Weights of a small transformer language model: 8 layers.
Each number is 128 + 32 x the weight over its row's rms, rounded and kept within 0 to 255. Layers, rows and columns count from 0. Numbers have three digits each. The size before them is the row's rms in percent of the matrix's.

# layer 2 MLP down (transposed), 2048x512, rms 0.0936, rows 930-984, columns 128-255
096:172168157114099148108118112077172126120137132116115091109142095126144107134135136130131121140159200091161146118129121126119111118133138075104093111123190115133152124187087111097134099114086112113163066217141143121050053095073127129121148189178156094157186155126148103058074045146108136131139068144052082126111189082156111125106141161098102132089105123135173152176197157128136156170129
102:090142114163191162176123145141095078122129142130120122168177093162140159122154113141177129099143170168095074168149134109136083082148150142117127140117099099123147118123041078096107178125135130131178149138080084136185104162078105136116144140116127151129159195167140151096147093145106106099146116066115154151114125142113114099179114108125135120184126160145140119148093174147129115110076
091:096135133118155126135091170152149145092101113101118100106112073102123088148109117103146149151131162082130130103112106158176119101116109118118124079177160182165123148160135111158149116135095142104111099085156127059183124158158159083119147137123106126129111087202101127106115110138113065108139118038139203122192192135160086207163131103104166098218087123129129129163084124117198133128091
085:138142163085128151109081193137147182120123135134166075102142100145126084118106157132161135048113135127151150113141123132114101063158140144135168092103100139109115136140112119115133094086066131143161116144174105159151146092205094101127141088136150165129085082165106115139130130074126087120098192097161110071171108104126063124090173102132140122127086100144191133154113143113153121159120
101:165116132103097178135102162075152027087136163216138132065090155082112132135143165100157132050177090111109111041098169098098100140100146064139131159078131064133159185107159098140189162145102150125108097146136114120092128154095127140100117180123135110143149177137118174043070127085129154149090149116137046126109098102105108121140083118107097165116107133128140133155171119106153123122102
095:104118105122140114104126125073093103153144147141087106123209103123149096087114131166136103146146107098150124156105149071100129144086155212159144152080157099117118043184137187161165143106132150128153109140135160132090135211120119125125141161099138193124164155143102111158149132163167129164103122174065097154140132108156083132141138138156113126122144125113117126154183145129148101192098
102:152131137153100088155068155152120090157124116154140093111109105124122097088125125130139142111135133166129143147186102147157113169122130154143056156133120082098138121189088186088143048151174150121159175154106137135130160128112090135117126092095147123126096146111148115080114168076144140171114114119168113130134156080118167139120117133142177175151129096129172151121088147148155084140148
101:085125103086119110126160170042099089130123187153119139145141119142109133139134153134112165101133150097139135131211133098093139159160224066134129165151055094110104079162084153167052192119131117087149099187188151107104117105156089112147115185087106145114091147141194143077169041140170129100125066047060159130119151148110156107129159147108160098037092117132136136127200139120134104091102
103:174118106157145175129194099112105112061108179134128092104132138091111078146136155124138124145118159106157079150141107113122159122136117153118165130128127115170114147088095133170133172083181045131129154116103107164121131200171111128143189082156138148134143099071149121113081185168103167124176059109149099114123144174131216172184161156069139087186119117101115153099107115156083130166143
081:094149166125124166136125119105137096083136149114104110105112102103177094139099189138176085085166202196164120118145120121108108114167126150125124057207132124108118099129151082058112104165129112164151109171153115072153121175139141074139138125138127179144096162108198152168087109077105145155128135106098102156164131125164137135127173102136098060140130087085141130102143097130159088087116
099:143133096222074149137122096154119093134063125157130119130120142135121080164091184116147158156113122157107095104078188149131143122144136074138138114184087166175165056190066137092128147058120141183082148167127103135095123128126128097150163118088102156176077160153117093182100158122078147128094099144163140116150078109164144103093151138068138114160144164132117170125100127155104166077153
102:156104122091132096102131082061172162130141141126167134156101130083123158132079101147107146160119121105154104100165134181162126102132156055147154128177179170115175111183149182111139125160167171137144162153131117159100098145113113178112158106114169144152164135149130072136151098112136133149128110163143125118105126191090115174084104123131067073152159133133120079146102136065151127162179
098:151078164094129116064078159101108121170114136128133105068166137073122186090161136161162059109114188096156164168164139074173128232122161122089128152120135122158138157066125139107125138122067170067125138072139074113122149113113120107140170172155116163111124101148127139170082174159128144129157101119094099145171096126199072110153127143107180175116096082141063155064162121069127183116182
100:126115126086107182060130124123200100110113081131114198099115113176125111194095141108158164102115164177186100190153159121085079136059133116130100086141102152116112140185105126077158118107076113155093103095151132165179124124135100130144138140120113108139155113141174108123125116171115137125160136142106175080148158075123142082150157145077134112116132109160139166116186197178123132098155
097:105136130056148166070139115178173111110106198099128092164112099120179145122131124140135145128135084146143140153116145122135138114095080135146139098149148122163149111158096131099109137094235069104109138117150157099155117055113148149128089122118196104074146117142138127070085139134094100152096137053099151149145104114116106123144101163082124087094146111161087138145157128091091151088103
100:084157133120119164070098160137081138149128156122136153101106168140096108116105073103105100133089091134125146097194173105148174094149125126139161202084156140144141098155134079144133136110135161178087103090111157121080121175120150151156121113144155111150117116093148150175155165145069106045111114135147134081087160146109126134093159124087139177129112149132090159146164090052173121099127
090:116131194117127170149159109109103149125130118132105146125089149168134078094129106124134136080101183135163183135105107077132138146130124189115126124136139138104106103171140175110103163127150138137122088097120120131160086108127154203129134165153094147085139052093126131151102113081092194166121120087082102057144143142181127153120183119144109155131167101111168151078075167118165070108103
105:087112073127138180141095175063160136145109146106090120120187130106106131067151150118118083129121151166175106108137178137121072095158092101158149136143128058131115190164111161165089178114107139144114124065056173160140106141148142136132128207074087069099109113169170113153123177083103140104124121135109089145101144082139081131149093106093163120111168095114085116155166150141133076124102
104:169097057070166183116144190131168155094051144125086098094086092158079144134154149147207088120106166134150138096132171077136101142123071106147126147152232160131103228088126161079113142153172107125093092126123123150089113096118104102160152132169146030144173151148118092127171106077159136081141067101137189084188141097142130180106134131117099088109092091161210162122106146098137114174150
101:144157121147085110122122141109122134113096124127153174123107170102109149194086081083091122150177075063156134153151137187108146139132123187123108127113150131125109090082176146147117154188168094149119119144158132135179109128166112129134178106110073090157174135074153125148146189122168142135080166050130106163129115102180113119093122103120082091147101117153110175145165086162156093159164
104:177140187123159146145108141131094111065102108081108181134089133013100133103106098101115114157147098105081144119161117109106139173126148135116118165133112102193157123152108097136118125117105134097130144157134130147141157090064196110117152213163178092144070118104121111082173155158149101125133115111095086120174108107124132140115161131092110087115119088127130115085179153152109137118197
089:131108147175079136111098159179072145079056132105069167132145160085133144138110096138090179116167100110149104142206136138138158119216149054145181135158158155124095102087137142110140103085155105076164106119113101138091083104127128091090130153104161155122177129129105136129146129143090162127104105144110133110135082144090134105181090155135147150128142126135131137136154166142180077095132
091:129124096146121144170110108101092125077032079129160175128123081134135124165125114134090135172108101106112178111108128142164125109112124099109124145157107132130098092134114108131091121157129172192148161112207117068074132185122186124193171108128137142128156120123137113187131140098057156181065125144084135149093131105123124137123155150120111102122131148091149084130104146123091155134123
091:105162100111103126173095107113094146156100091132165161055101159068121094148142165159159135138125179116120074169126061167096187148138085114198086087074097141131098083134105148109145114089133165108155116148143141080127168106158128091113123170152141153097164108114151121084116120090121138092117115147096180180088132141100141114104102143109167194166194162121144115145122059124087180117093
097:141107138122083091135122102147129139111194104144144121158066091136139102100100142061157167092115097105102106164132132149139109125155154107164097150153115153117081158074079092138103042146183196163184099120149148152188141094099149136116116094091161122150103134103092132183193087121112098140104151161129167144167084137138104147196127127103099131129083163131100082167177138191127155143116
090:050135138124144131137126143046124096138160155103170045169148132158157084181080161177207130138121102136106117158186111161138082080152143127127138106138132120167128147138137127064212153135168171099091105157082107157130097105141135099146201147133083155085096138132089132165052114130176131113118081148093128150109178115091120174155130167064177142086097121143134140103103097157155166076111
107:098105123126156112094092114151048160154117148122134167138152062105088074108121090145059130101199128109164110060143103110161161128105159100147139077133099136096101153104140138133154212160091140085121120174152049097060139121139128087143087130146115160161160146097088137115156192099190096164160139137121114101127152133143091126175118158118173133119133170159120149216142124133135086156117
109:179162153104106094089101085158144110112089101114089189106198110111115162089149088120129079123151114120142106161080113099102115116215137148094121154083079151180119123066088081101097117126135116066211105119186159129037094135148125105165189131135123134158197126113088133148109100159163139137174105170163158114131127122159117075110176100153131131150155163125177131135154079132141120210119
099:010156041107115164139157138147120156153131159170163143124175111146099197156126150081142130165141165122192156169069138139120080132164117115159121147151110083173156089111109169116150044075071125156217128149146166078114102109156124138131106157111163103111130140152159153180103144114138132171155125125119067140125101165125158143130168182130152153133123106135160143117109163203166145174118
103:077147115153146084108101143151128158146143125143106203131112143110150087106102119134122070135134146159176124082182122095101144127154124122108144171140128094158116104096148143134122189142123140095164125146067117167077097151132144148133138092125134149131091198158099079083087122149099102058167097076113084167132126104175091125113158138117158160166156139098092118142179152164106112086152
104:141156149066047090160150160141165130172108138087131143116126118107123113105151198104181122121117153198128117173168142137115099177071159130177108088145151130120128183121086136157104140112162116144136080115107111171179064176208124168163144126117150098164144134073110103169087140165165157119141097133147130107093071132179100130079095132161189152129113126101138164162124109123151139157135
098:126109151116186126127107134195137122167088158128131127109090068144113150069183152106129127136128093199170169104094097097150123133122204196096159103072123099164141145115111088155120124134127116169096178125139109124108195096162116194130069113149134078169134127150037088141152119124152177174107138139112112094087156104134118112136098116120173158157129119066128102081150151085100100111124
104:197155051139133081138119087172119095107148109146079161117120166112150137148123164110112161114066097121145163144083102090160056196123123100123138129089135132106180185148122148160163165116090119113155138070135109133151201210132174158131097096105104102089133101158093201123145164148136138118181197147109100112151126131139165126112106197126151159181135127084160123133132094091126118072123
096:146148139185108084136090159138154097172126186092110175114112123150157118082107185127151134135174190126127134131117101121201218111139125187174134105146102143106173163154099121145135169148135112160170034075190160167110130168141146127166139119167117097124189145140120148145170127122090127114089110200184142093122052096108138172076116135144141121148124081111142153120107113110120141128101
098:158091149156164148158112133121177065142149129113145085135093094084169189125098082185150081130149170147153171120190179117139143126183143089119153137126157133181150125143109143155156217145105168097145199152119122101109109146144148101111134172144120115164151179087197113133134195078120145101155117133151148103137056125131140161150151077131139148126114130148137165080087121135122154091119
100:091124128157127121155112141106181086151154124114043077128132176103121101105091113129122127107097110139123117155119068175101092166117115125113169132113149178118106172135103133202133051147110178190108104121177105175082151101154086121151125133053167099146188102133177107186136175082128126104127122116120117073196126116162070101135115177103095154109125110059167170162129083161134132181090
096:119070158123161096099153119190153096146103134139141064093136127199139151158115131142140167066122140126107175138076106124126135108161130108089145151172149074167137166145069083145150064071141148130149139133096131170134105116158092117071096136137098076148106135122145165133102169091133080082096117121150123174144144137069142119112132130086111147127126122154138122126121168115138137082145
103:104129111104091103080142101146115128157156121160107170126135135196061088106094147130093154109132082159167132132104120137080095190159102113126165097148188120138155108197064117133093175132083107126097155081120179110107117098128131147116207144130148071103146110100144114156184119120124105144138130114115138123132100227127169135109110128111159134085119163077151125146186159057147081158083
097:137145112112130167149133081160109124106144130086180105069163154112136138086131115133070086106115054146097062113127163173101106098158110146095129133097117172125067109172118121135178118173116084186069105122167115196129128122116109153118150102122057113166165130098163113109120173115087072130173082127147138116140102116101085161105148130167066140074163122102102195158173128115122146119071
104:171165143046143146162115130105074152117143107099167129126116133064109106151123089137113144130135070138078094215152196122141154147090140180121113115145166105135145092203121167096104075083057163166215079088128125111103179181119124101086134142113136116142156135131172118132151138155163092141160106081111192037163110081115101144141172125105161115148113125122147090155134086095186122148103
097:138120091163117074180095092180158109144112160120097199089123094142114135078163158096161100118130209088082137140152167139147154108159088113197106084124121176074133171134091179158147105131140110122186108129123150076141141135119113093110107111129139120109110167116155103170092119083158181143147192119128135119114141105073111188171107063161158164127151128136188163128088135122121112141097
105:066093147052127167193140144208073136082148111113103149158081106148112166072113078090163136093116165122176135092163102133133165140134147137179156153112124133103167139152116121153125167132128101125107131125096161121171128135060154123172107188150113116082086162112150139155145105174163157130196150141176126116126114114162117114109141134099122051113159112177141159111109124146170122164147
098:149198120104151113149117141131089145112129137118109156085143128142107115130128179148091187172096076167131121144112106171174153121097171175085094128158146187139136125051178075104112168131149105127167155134152050154168148127132187136135094125120164148125118118118093115154123123098103219095139157069069111081180086150119146155143118169079143147130119090169137079133125121079115088159157
098:105115149071176121125111135141111074077122178099104101124110154130113134095085153109143115137183111124097120142106104129124141150139091100118131102181132171185088100144098165072142146109137125122156092151096173125064143158204099047118152135171132166153153099150110157134139087162152190115084079138131118127150068111155138078164115139108138160148085150169130178169118125100162080096134
098:121109164049132090163110186146091131137134125218132139160125065109120162129161148102077143097112225165156102084114155139070115096160141138191140169169138113190128123134071042093089110148094118132109110136124109083115075174151197136114135145114116111114116138154085114139139117107142096157116146122056129099121124142107119150119122130200108146169131141094149095130170092146186122123161
095:130133103143100148146142109149126118127100144111133165072157123120181183084195120117161106164133087149104120155091112099133131105161137187113103130091115091147115182115142166085140174094097170112140097149149119130176120065153120079082174164144155141113111113116075154127123152156178136112161101105152115136125155106121116170112148100087153157117134169117112160121119143148078159101133
109:061128176109128161169144103130119143173069141151190106127141097130126209145171144106206075094140125140155155130134143151132116070118113143085124122110119087077077135137143122116156148169149120143162158142094150146176054142209176103176191058087072082128088112126104118179128142128096163109102095091079139153164176115098121115110165200126129147183162165079148102142125095114096175124132
108:111115128182119102120119096175166128123126143110107105149077132100148117144115114107144147182124111134143188141151142168140084161089126148146119123148110127062139129131123118182169037066140119147074094113128081097128145103182228119131080110168120098147186207119126131139159136172135105154113115146134093040087139140122175146080167104083098130138156139112128094142134129102115129134141
101:116169136117157094162163099098122107084048140142099087100104102193119069133147113100152109131156093130166165164070119123097156163197123104152131110174139133137134111166125195108103096129139171075172115149147137127127116110065094122013155203174177185096106160201133094088137143098154062132161169115150137067068106129169142137130155126109145147100148114092151116134091132171110063121124
098:118190143157130136139066106128140133113163130132107185099198146066146144132138178153103140110111101159119137159125176157147160121133104176154112190132159102080125083067069203119145111081123140137169175114110081132138102129143109122113139148068156160137126142105136177128141127077014147114118111096122131080126142137094099102154106145104103123110146167113134099100128129164125137144163
106:093118123072167085154093092210139134118128170134146183099084161159126136121102139142059103117144153117132107168091107167052110126097155120134164115132138159118109162129188140126202144154125194161138131121136160112077125131114106139118173104117167162135187064132127102132095128142088143110074155154148146088080160120081138113111056142161133091151156127089180101109142161127128077074117
096:127153167135109123164079153178144163178110178138215133154097119130129096112069165189194135124160111125133146042142137155113122124093065143151165091156166116130107151100156185094129136178098119104053089140037099152129099070116161168176099104143092069129174145140132162112081138108151159125179124169130119151127063151205128165105150161119127142109215117129133099127107128115154127128118
108:096134166072088118147114131170114148124180071096207098085127108132160163098162149098077144122138131139188170113124190098151129089121138133121049084098092114121135108136041082084093070134106133137159162060104135141145138131164117119141129151122135129107132153116127107092172151104109141086047127151073174129104148115105154157157182161121070176153153155114105112133055160124110160094131
086:118106094173126125107055132128155082118142136132133186105132119098172078123065106123162115114126160113102114104193132191105150124196109125066135068146117115211160126103102132106141074141130154168120115117138131166144140148158159126157114110141194156110116093053113117095133120092145107126120063127098089103136135137137148149135165088147106178164150169076150097132146129124135099118172
097:132129165129191205123137160056090174105101096193117126105151089166105118160106147185122148144131140104147150171096099087173116150151111141094149137109086220101108141137111119063083121122146126126155146152172128109102167142129103130123122108080100142116116202116124123197118105164162119125112109117175124111079119120160100144097086110142146145107096096133154145107134115148102135105139
# layer 2 MLP up, 2048x512, rms 0.0977, rows 931-984, columns 128-255
099:100157121123103172106063206153179103048093096112140093109146112074191155114165115146148172158156126105105142116159179102081112146126080139170129163146111125131159154154075064151148115133121105092094123182132129105148174150115147124177103104158125024114127123095147130126101100109151140063130095126124168137126097063168132123107124124147175158077157168138098085090120165064165066173121
092:144119093167159160075156137136143165130121104128125096117102118131082186135112159132108134158156135177168095108150087182114122144141174074105092125170118147076183112131128114171144135079125141083031175062103099131134133094186109147155098087108110038078119116144103130193114134079079078094186121070135134083084174133171159174179122137129125108124118188120085106120150190103144141077154
078:123145175109131132114107191134128158211104138085154096110125137134121076149129094062126117135141103136155139130141144133121151082135124151169069074178138103097136095120129109085111061135097130097104140189150084116101146107167151161114110092116083132099097087091122124178134133071143104173127127135103134195138134018143133165076165157116128132063160159057108138166154144143145113132119
101:126136100142106125112131139089171150122143102132127141095134094182167168109107111132139138136161108082180170117096168092077172155137157134090107123147113119098115077154189133185118150071107140127095182142133174131116075091108137097077157069148082110132143176130166131128109146137161142059114187152108083139105076120185127085154133112097208124133126106170069127095177143123176112133097
094:156138185176129109117124139138085136097073077129130144132148151096101097136132116129125109161094136109127107146094122147191140124106135149124104208103101142127168133137172125150156126123138121109177149105115050097178077122101158097131142055106143174071105122155177116130131123100165094113160147167098143118114146144175097114087135153128112135153157095090088183133086095064163070162132
099:095161210167054114145125133066130126085100103079104131077166193104111143117138143098141157135128117177136123172087175164133075122100125110181164171122151098121091115122146084154105126145172177122144144134124169136103138167079128148150120095081095119139095122104109112166115173162141137125177129131125132181081176087088129165101149099173138172107101055125101120186143153118138138115159
098:135177148128078112195126177091180106109116119117114104144058097116144147126124133095082114124164131151155097154144165100124107174108156137181135185052136151104109126164115149181102161136109117126166146115097130126191087136138138151114083125082134164061141098171158105102142072173094134118127160103113101123150108138152162184130139167183099169094085083164152118100101154121133139093139
104:114138087113053156191110138132104100127127108174122132113145150124071108119078166123172110164133147093129087151148098137141116119120137071176102120100185125128100121126121116086134126151173150126149189069112128143114088118142139124123095138160128088175070147067159164134111139131119177090084151134112105125155097157128118118155123159199115182123117195124088095134157090059100072173085
080:127121177129109114159153137115068149156153112133184131201143098129218135144157099103102097147164088095113141091144115158134109140170051057145090133170159115081142142133136127160134149120143132148126123124133124148161162159116142133113187098091137145143101076122117148107092083064138117121106156160096199114113122076079107147144174159129147109136167138129130108162134095095120085132107
101:143128117133111137104096149128144154111149111091070107073131154110108092131129098120165141125100093081119190082079160114125107075165144088107164217178136166104113120141113150094158088136109099142121123131111183128153183162124116098107104140150152149124143085138167078119119087112108165059111088186087066109108158140100172115094159108125228108159134151141091149039124100172101146089024
100:135151163128152111124097068111136089065136098100128133162148138095181103161119137088123151110135137040099182066219150145168091152091119127111119153153115182062094114096088129112095094186119111142173181151117137125102135026113186189117165120193128110162145158162142146101061120123120084094189091168136189125101169164092108131139126116090128113101073071100128141161120106157088101142147
103:112138154126170117145138148113178159105124122125114176093171108118151162140105128141163140104189181117043118153103167087110118201124085094175146117159088127149124137110125202122137095181099130154158126136166059090143114142094119104065167140094131194115139091121134078084162113144127187132142149142170122114106063138126123090116089125110157049121123142074109092138124129143161092099065
100:106064161120073151140133176114213113126150108069089154192098125067119101105116142138191138129100135091162159128075110099144101126101059097166099154078090130128152105195160113108122091094162140106126117156158119215128155107166121140073110125144127166116102121153120116146074127173148143158115105095155194153057176098199129141159129110095124177139069074142132115161085048136066122077162
102:110184100111068132073197114136164164156180093148195170144168115087140163141092159134121150127134132150084150154126164152171078117077142088113142100080198097128051097121137143148205136149112083197128105156086136085138101174076128186124091127118097137091159100124147118156099100117064150129124129073087174116097133111112124115138138109137153143142103094121095116149093155149103119063120
096:124118167171110138076046119078161153118147106121086143133148142124089129128112085089066131134159080094096091112120109177118119118070126080161150113163172153134161082107119130088175088142203130144133161132155087116143141136126109151147136132137101059076113099149160121112114106091147157143163130127167168119085057023145123145166166165107110107131123117143112111128124150104113127085096
090:046115137169123168158122193122160122090140101105128140118159177091170093113145178069091109096128169127140129133122159144070104165106175169090119092078095173129147134166111125107088094126131118131144114127104131122169060177091110156094086092092142137075156164125075143127102158114114150143116147154130181092101088111113185114130114112156154165106087127143190075150117101107150122125145
100:136172150169153133125061203143159105140115071145148108130084170172116161165138081098132130108161151128117120167094154122155092120146128147097106169149116135104140183170079101186121102117175080109091108128100112166091148158071131145144150118179141107094090096112125128113109225101117085130162137107076128130047124116135140146143209143170141116118159205100131115156146102121071140103131
108:120185137173122096138127117138140096143141058094150096126109115203153180136155158130201101155149127064153106185112162124146172117151091103115082128093156076090076147100144108120135124122126139119142196062126059138127116099172099151139035139136101098136156118080109109143101158124123121154090091109166144132106121153173143102168155108140132092132079172127118131112140173100120132130145
111:168084104117109139111136157101147159113081168064138183117119158088101108146108202122154149141092122151124176100112138109124121103151152129104118087113143177130182128102126158130161095187064108109164152098090096163144132138093098137153074060125148165155148137115115121134084144157137110161089076075090145048162119109106148125104130159135150083191145170145113115112121153089135119115089
112:185105203120178088178114114140123166140113194129137143116078206099108093135134132119101097127143085165116207135099106140121133152081119170151134150134186141103168049140184121120150178176164132122081159124148146142109158194095150086135066112127194122105124101107131150132133179095123145125145171116170186082122123122171151111177106100081153168138122105110102120191173136171139086117142
089:122110140137049124155098157077072103133152123126125199114060092182081131155147133146124177122153091074178092111123098142111103129095140102089187126205198134115113139165132164176134114111157153075110133064096055096098102125112144167098147186138119114121105165119096175138163099128193140093103146090107170196164139144129126091130115120142124077125096132148138147084075078109117098117100
099:114130093126124138109183098116092133130201124101159139142194106134175123152191133139133147118099170122125107100152205149099177160136124145125101165160119162158132099118141182109071151172129112126118154145104078079177120128186159189107112082135121121106145157101161103188198110101116123121176145161065153125124110151189149114138107102083089134146098169078126215146120179149196123144120
088:196124121159098157124139143104124134098115083100146157147198077115046103192166222165128123084131160124110138146107135143144141136130146087103048102100123074161096182110176205078093113128116134102129172131163101155149111119111076135113134215141108188120097208122128118166115111109152129099165062097077122106093123168146167155092125060126125083127124138141141103141140165107149156137165
089:121156065120130123091104080144112141133099099157101102159134141148160073157119160115190145157130089109081091084177137161161121142119162128181139194143169145151058070152140138138065111145212144121135163094143141132192098109144170148098122024158170181179101173101101133104139102105116104098154129136117180109139108132079128146198099150147118152155045027152064086120149085212124095100128
092:169118169092159137202115137094145145152154128117154131129184160165092151112111180159221067133137134154117124085140159131146136107157152144144103138130118102108181140172088090136156119136160115172056165135160093148185075151138174109100176124137060161147058156148010095152068102126176147157144099119116170132112175126121146172124142135078088156105133170100070117135176085141122139083099
104:144152129100128173115135189121113108116108035160097091168113124178128122139103118143113129032131154149147124118127180160115060222091201156121170085146134165109118119203142106151119151060113130136129195129160146130099158139157086143116051197151197136138153114091132150073088124106167084082126136135103130085140157127123095109137181171155150128201094109175029059135186106176110117112041
106:059140137179075171059112158101159113156106145132101128112151091117123141105097104127149151158132110109157153143141087133123165066126162169138101207119078124112107135072117081157112142156067110164138185163092090108128138125089094127160092109112113146135173152112136121112141113104112055131147140138120145168164169141135156164109137087151138091112095113149107092116122168153158132156074
100:099120132114144100152108114143160162123102100139114158130134146107126132128159117119163183111113046093138178136144121133126066130115089120076150102120115115129171167153073102138163178125089160105152102094160127142161081114108088133096082088206135060138124141111136218153148105179115144159123161085137131132148109124140122188118141165074103145157130127163173142108116028169100138122090
098:139093147181181117091127115105121104098130141167138156110112088128159087112157120102090159146095148179151151142114098149088140091099106093100095148152136147142146126168147099120169080157128145071069115150169137105096150146117096081114093117020121101091166107128098104114090133198110112152149159103147172143214124119111147133160128153121159045130149151093096118105116033107095112106156
102:104180141070118141082146086137128130111129111121110077144139120113177143097111127091172145125077127150156090104166162124141129129105129086140162096115120069121169137139124113105130130146139076115163073083174066083158160067169081136118126148176062135144125139117124110203132100134117100109150110086114046135141120138089078082187098120082101071115092129084122098109098064132126081118095
104:097085138150121099108154144110069112132120093146118073092117061052121113149162142139163180188132070142092121113109155133115136148132135115133111172069157082097153152084101126053103136141130148097111135106134081227132094168109102161158132166188101113120086086192156165156109111153125204149160130107164144124091096097140102146139130139129070155116051108123122148184195136124109173107105
115:100124166151125108121158074141090157107159092159105162143163173143114177147097153156117138043102147144161154149169120113117103147082109113144085162082109135093124161124106192053146157138126109160165084076055095139172123154115081121118106184165164174175060150101142158100127192116103088168149143152125097088147169177147129142099096126142140088132177140092094149163142114150124185129110
099:104115144123089130163088149104122159111105167087141072154154154149168077126082064090101158168115131146182102118081146116078133081155155093165125111079163141100184123125128170148174109111186203119134096140117117086173051114093196162203118146164048130147072103093125093154081118200132140128133065108099124123131082114137090092141143141089125102100138124119083089057159081142160149106127
104:170108112157169112120145189125162132120175144133174082138121118110099120137085152106151133101182132116177146079077104159173109123158074084097113165122141188166098111174151116103156151124117151117094161075136129179164095157095146122106108128127116194120186111106114120216171116081116147098130097141075176090147095085153116170081151112145109048161082167152177152133137086134115107190079
093:175119140129094110066145127092136108108167121101137096133090192193047140142142058154201108124165140078119156152154075135125110165171149157137158063123113179116118100182115111166171149150138159122107105094194080111168084054116109082113154112108148127059144108138104119171130084174116107113096165145097119108114135173087140145148175170107130134148027163164167101141165095116131144184162
101:146124112125137115123134128075128119157145120064168167122134119122143170134168095115146195119100138094200163172156097109116220210144076112111028101147131169196132098100105115140076161185157071138105184066151155105119100156106197128176084090117162103167135130132120101098071148157155141105132138135109148153123148124147141141145105157065136186147155118102097115144180195140129165125158
103:160119153175134120186146110123138161137103089147068123079141108092159103114140133158069085117137117141194124136036144133100136150126098089116105104147156103108136125109127114125165117099143134181136138113137164141122060160129138255114092082117137085139098164125126123149137103096134089125149158123098124136140104110104119159104172136142143080085097153202133115171162109040135142090132
093:091168119118071129127153120109085103195084161130161123155136113160118168083100192159126158135140120136065105073132121124164097136134123084100134124110102138127079154134129192098103202164119071155112119139231107102167150092100142135092095149121130068134140107090095139106112085191135164174163204112182179165094123082117150137135137142187124145114141142154098133138135113100113145149136
111:105121129150118085114130134115141169130106146083147148153140151100119188139108108110156118181115097144179182139139186098146116097131104155142085131092133098128093139127097201066102105095128127164161129124093156082139120150146144119093152106140118140069125148172140145155056141103152148101089103139126118139175148141134145122034110096100172124119111080137149101126154122174093131178090
105:130056129174119106170111103116136112156145159102136144105141160168064197135130173158152146128119091130106105136154168191154115162128184112187111163141102158134185091106123134129108111122185128098097099137090108130150186123160149111111162087133106192125153149176127156158175084126182128130150122124088084093120139111116154127180139129089138109086170094146103130077137070189056215115148
112:130093167048067101116077173151183173084081113131117108125121135130139127179135177110137120109180144101175154131105117113168118116154125121136103140086168052160120160123138080105165091112103142140136164104113094151102161082129084090127098161125141137105133130131136118119101187143144147074133142123184154098139086158101107154148129139150152151119105110158077139174122099153155136143079
103:080159157116150149110148115093132121158102119067221138098136183186204164157155130160109155105093106140127134106159094106159089150105108137052106070114105131141111129125076106104120099136165101096131161192136141083106148103114129160172149135124122130171190141074108116118120230142160094134152156119089099148074141099096167172121191170060109151120062129128111131144218147073125189108148
092:063126109110158144110113197114122116140136117112076158057085195171136138132064127106145124121123158142175168119124168140073103167136155110107170178129186166108132122171157171067102092163154156154108105105113135011165096188116086112183147155096145126109125089131144167088134154149176097140149135110125085141135155135128089103157122120084168161161117157097176148150099147061109147133074
105:150146102111124147145117181143125157136167143104131140121183098151157177255107149098143062124100155120127152182176179201149138117099110135127170141096107106173060128161093092135110124118121096178157162061093090108099114091108151091098081118100156167139126100164059080176147151178171146159152154115121103120144139114094097145126131139081191123129126140122124129083160133079149132110164
088:144119117142110114147114151132106118185122124158100132111196141115125095115078143094169094146168118147135101095110191158168137069098141162131181152175162146120126167151159129049112158128130111122086092154155112094171138164114057091135157157139164112059136096123086089132113109149175089144126141136159161127049116090104161105128102137119107173098148201174116159122092121069090132100043
104:134147129112123169148167149127170123136124101105099068081170110140068114142129128062093129138082128134130136125157159121124074157169116111137133135091148104085146131131074059136143129149169119148106168143210163078100136144173169129169172168147172136141138091114154132136101152103146115135115107158153068064167149119143157126146072090134175188121136162156142125177124081158150131184079
110:145122144177140199115148148120150097155181150136141146135163175093149126184117124153129169145118122212187101175170095123114085090086107131098094074128101086111184097136058127137132098045174151123081140110110113112156120086118108056136136172125096121093085120177063138156121108134085090132196191071095156066089114126120109122114191155125029066146180169141141176160193092118116105141072
098:060115115119095133104075100096158110113154142111107152152091131102131146157167143081175124146128128109121190164072106119095119093143085158102115127122208094161076103166127157091140157155161167123127109094099143133179109138113122171085104132146146068150080157183114076154120145112165111164143180086170079085170074153155130124143138204112139080068103148142106132131115157142163144215099
100:121185123158154108099102068147142125125143168113135169130159126066138091139077136162146182174105152135150092045154133119158114180131083087142146101110120206100125119101139096106169120146158161160143170175118131139159123124099125129139139136074161131142095150131141049075168074178108146121139189181174175177143134153129182113065146143118165124083133163099110153205137150169092083169174
104:115130100107184143144121124103063106153138125136152118088126079143131174195065211150149144131170095185110195137079128133138101181125144137136142097144148096148155155136092104146090110187138107105101162178158124101153097125126152140127106178167158126143184117149155109090145087113154139153120117133114132110130158117142098114035132102123073139111110095181099124106116140134121144120181
105:136179125162157128123122193150119078117164095181196124090099099110085102049196082104075102114157141178127113114115131146151201066146126087085136142104145119069100108149167133152152157087120162163071127061113040113152069093141098093113146095120120100117135136114071156185156162181120092123109089164117079120149145082125109148077124181107104066095068167162111125210084096088153174143131
112:147140164138160141065085111092090106175170110116138113126113082127155189141158134081108184125100100102084130076156170139157145171110118108150081102067168076094150136122126153102184141152125093117055156152097100214179117111113207132080074110073139127133089157103121153156094121111140079089147158095153111153118106154095161146081182084141165075121133100097128136078110081153151133149106
077:067080146184098084061129182135113096084115120122129187170112130070137148154128126126099138141106129082144178070136092202107139158125082175123108153096158120211097128133127100136111116121109141147111158185082188139163124160126098084186146133052162073176085129094106118104082115097132103112130117117116104108115138054182171136165120108140119141165132097151153119130101125182115115112156
096:077155159154124146110121145112171118111076099155170119062119146123167114128116190067158128106130131095147135115150133084132195101159144184077123197162116130140128198120104165103118146093102140137132118136084088104138162194101172112114141159133098175144095094120071108144117110075153123112116102096064113153142084169151143155124155117129092136094105114127172180138106145097091137137113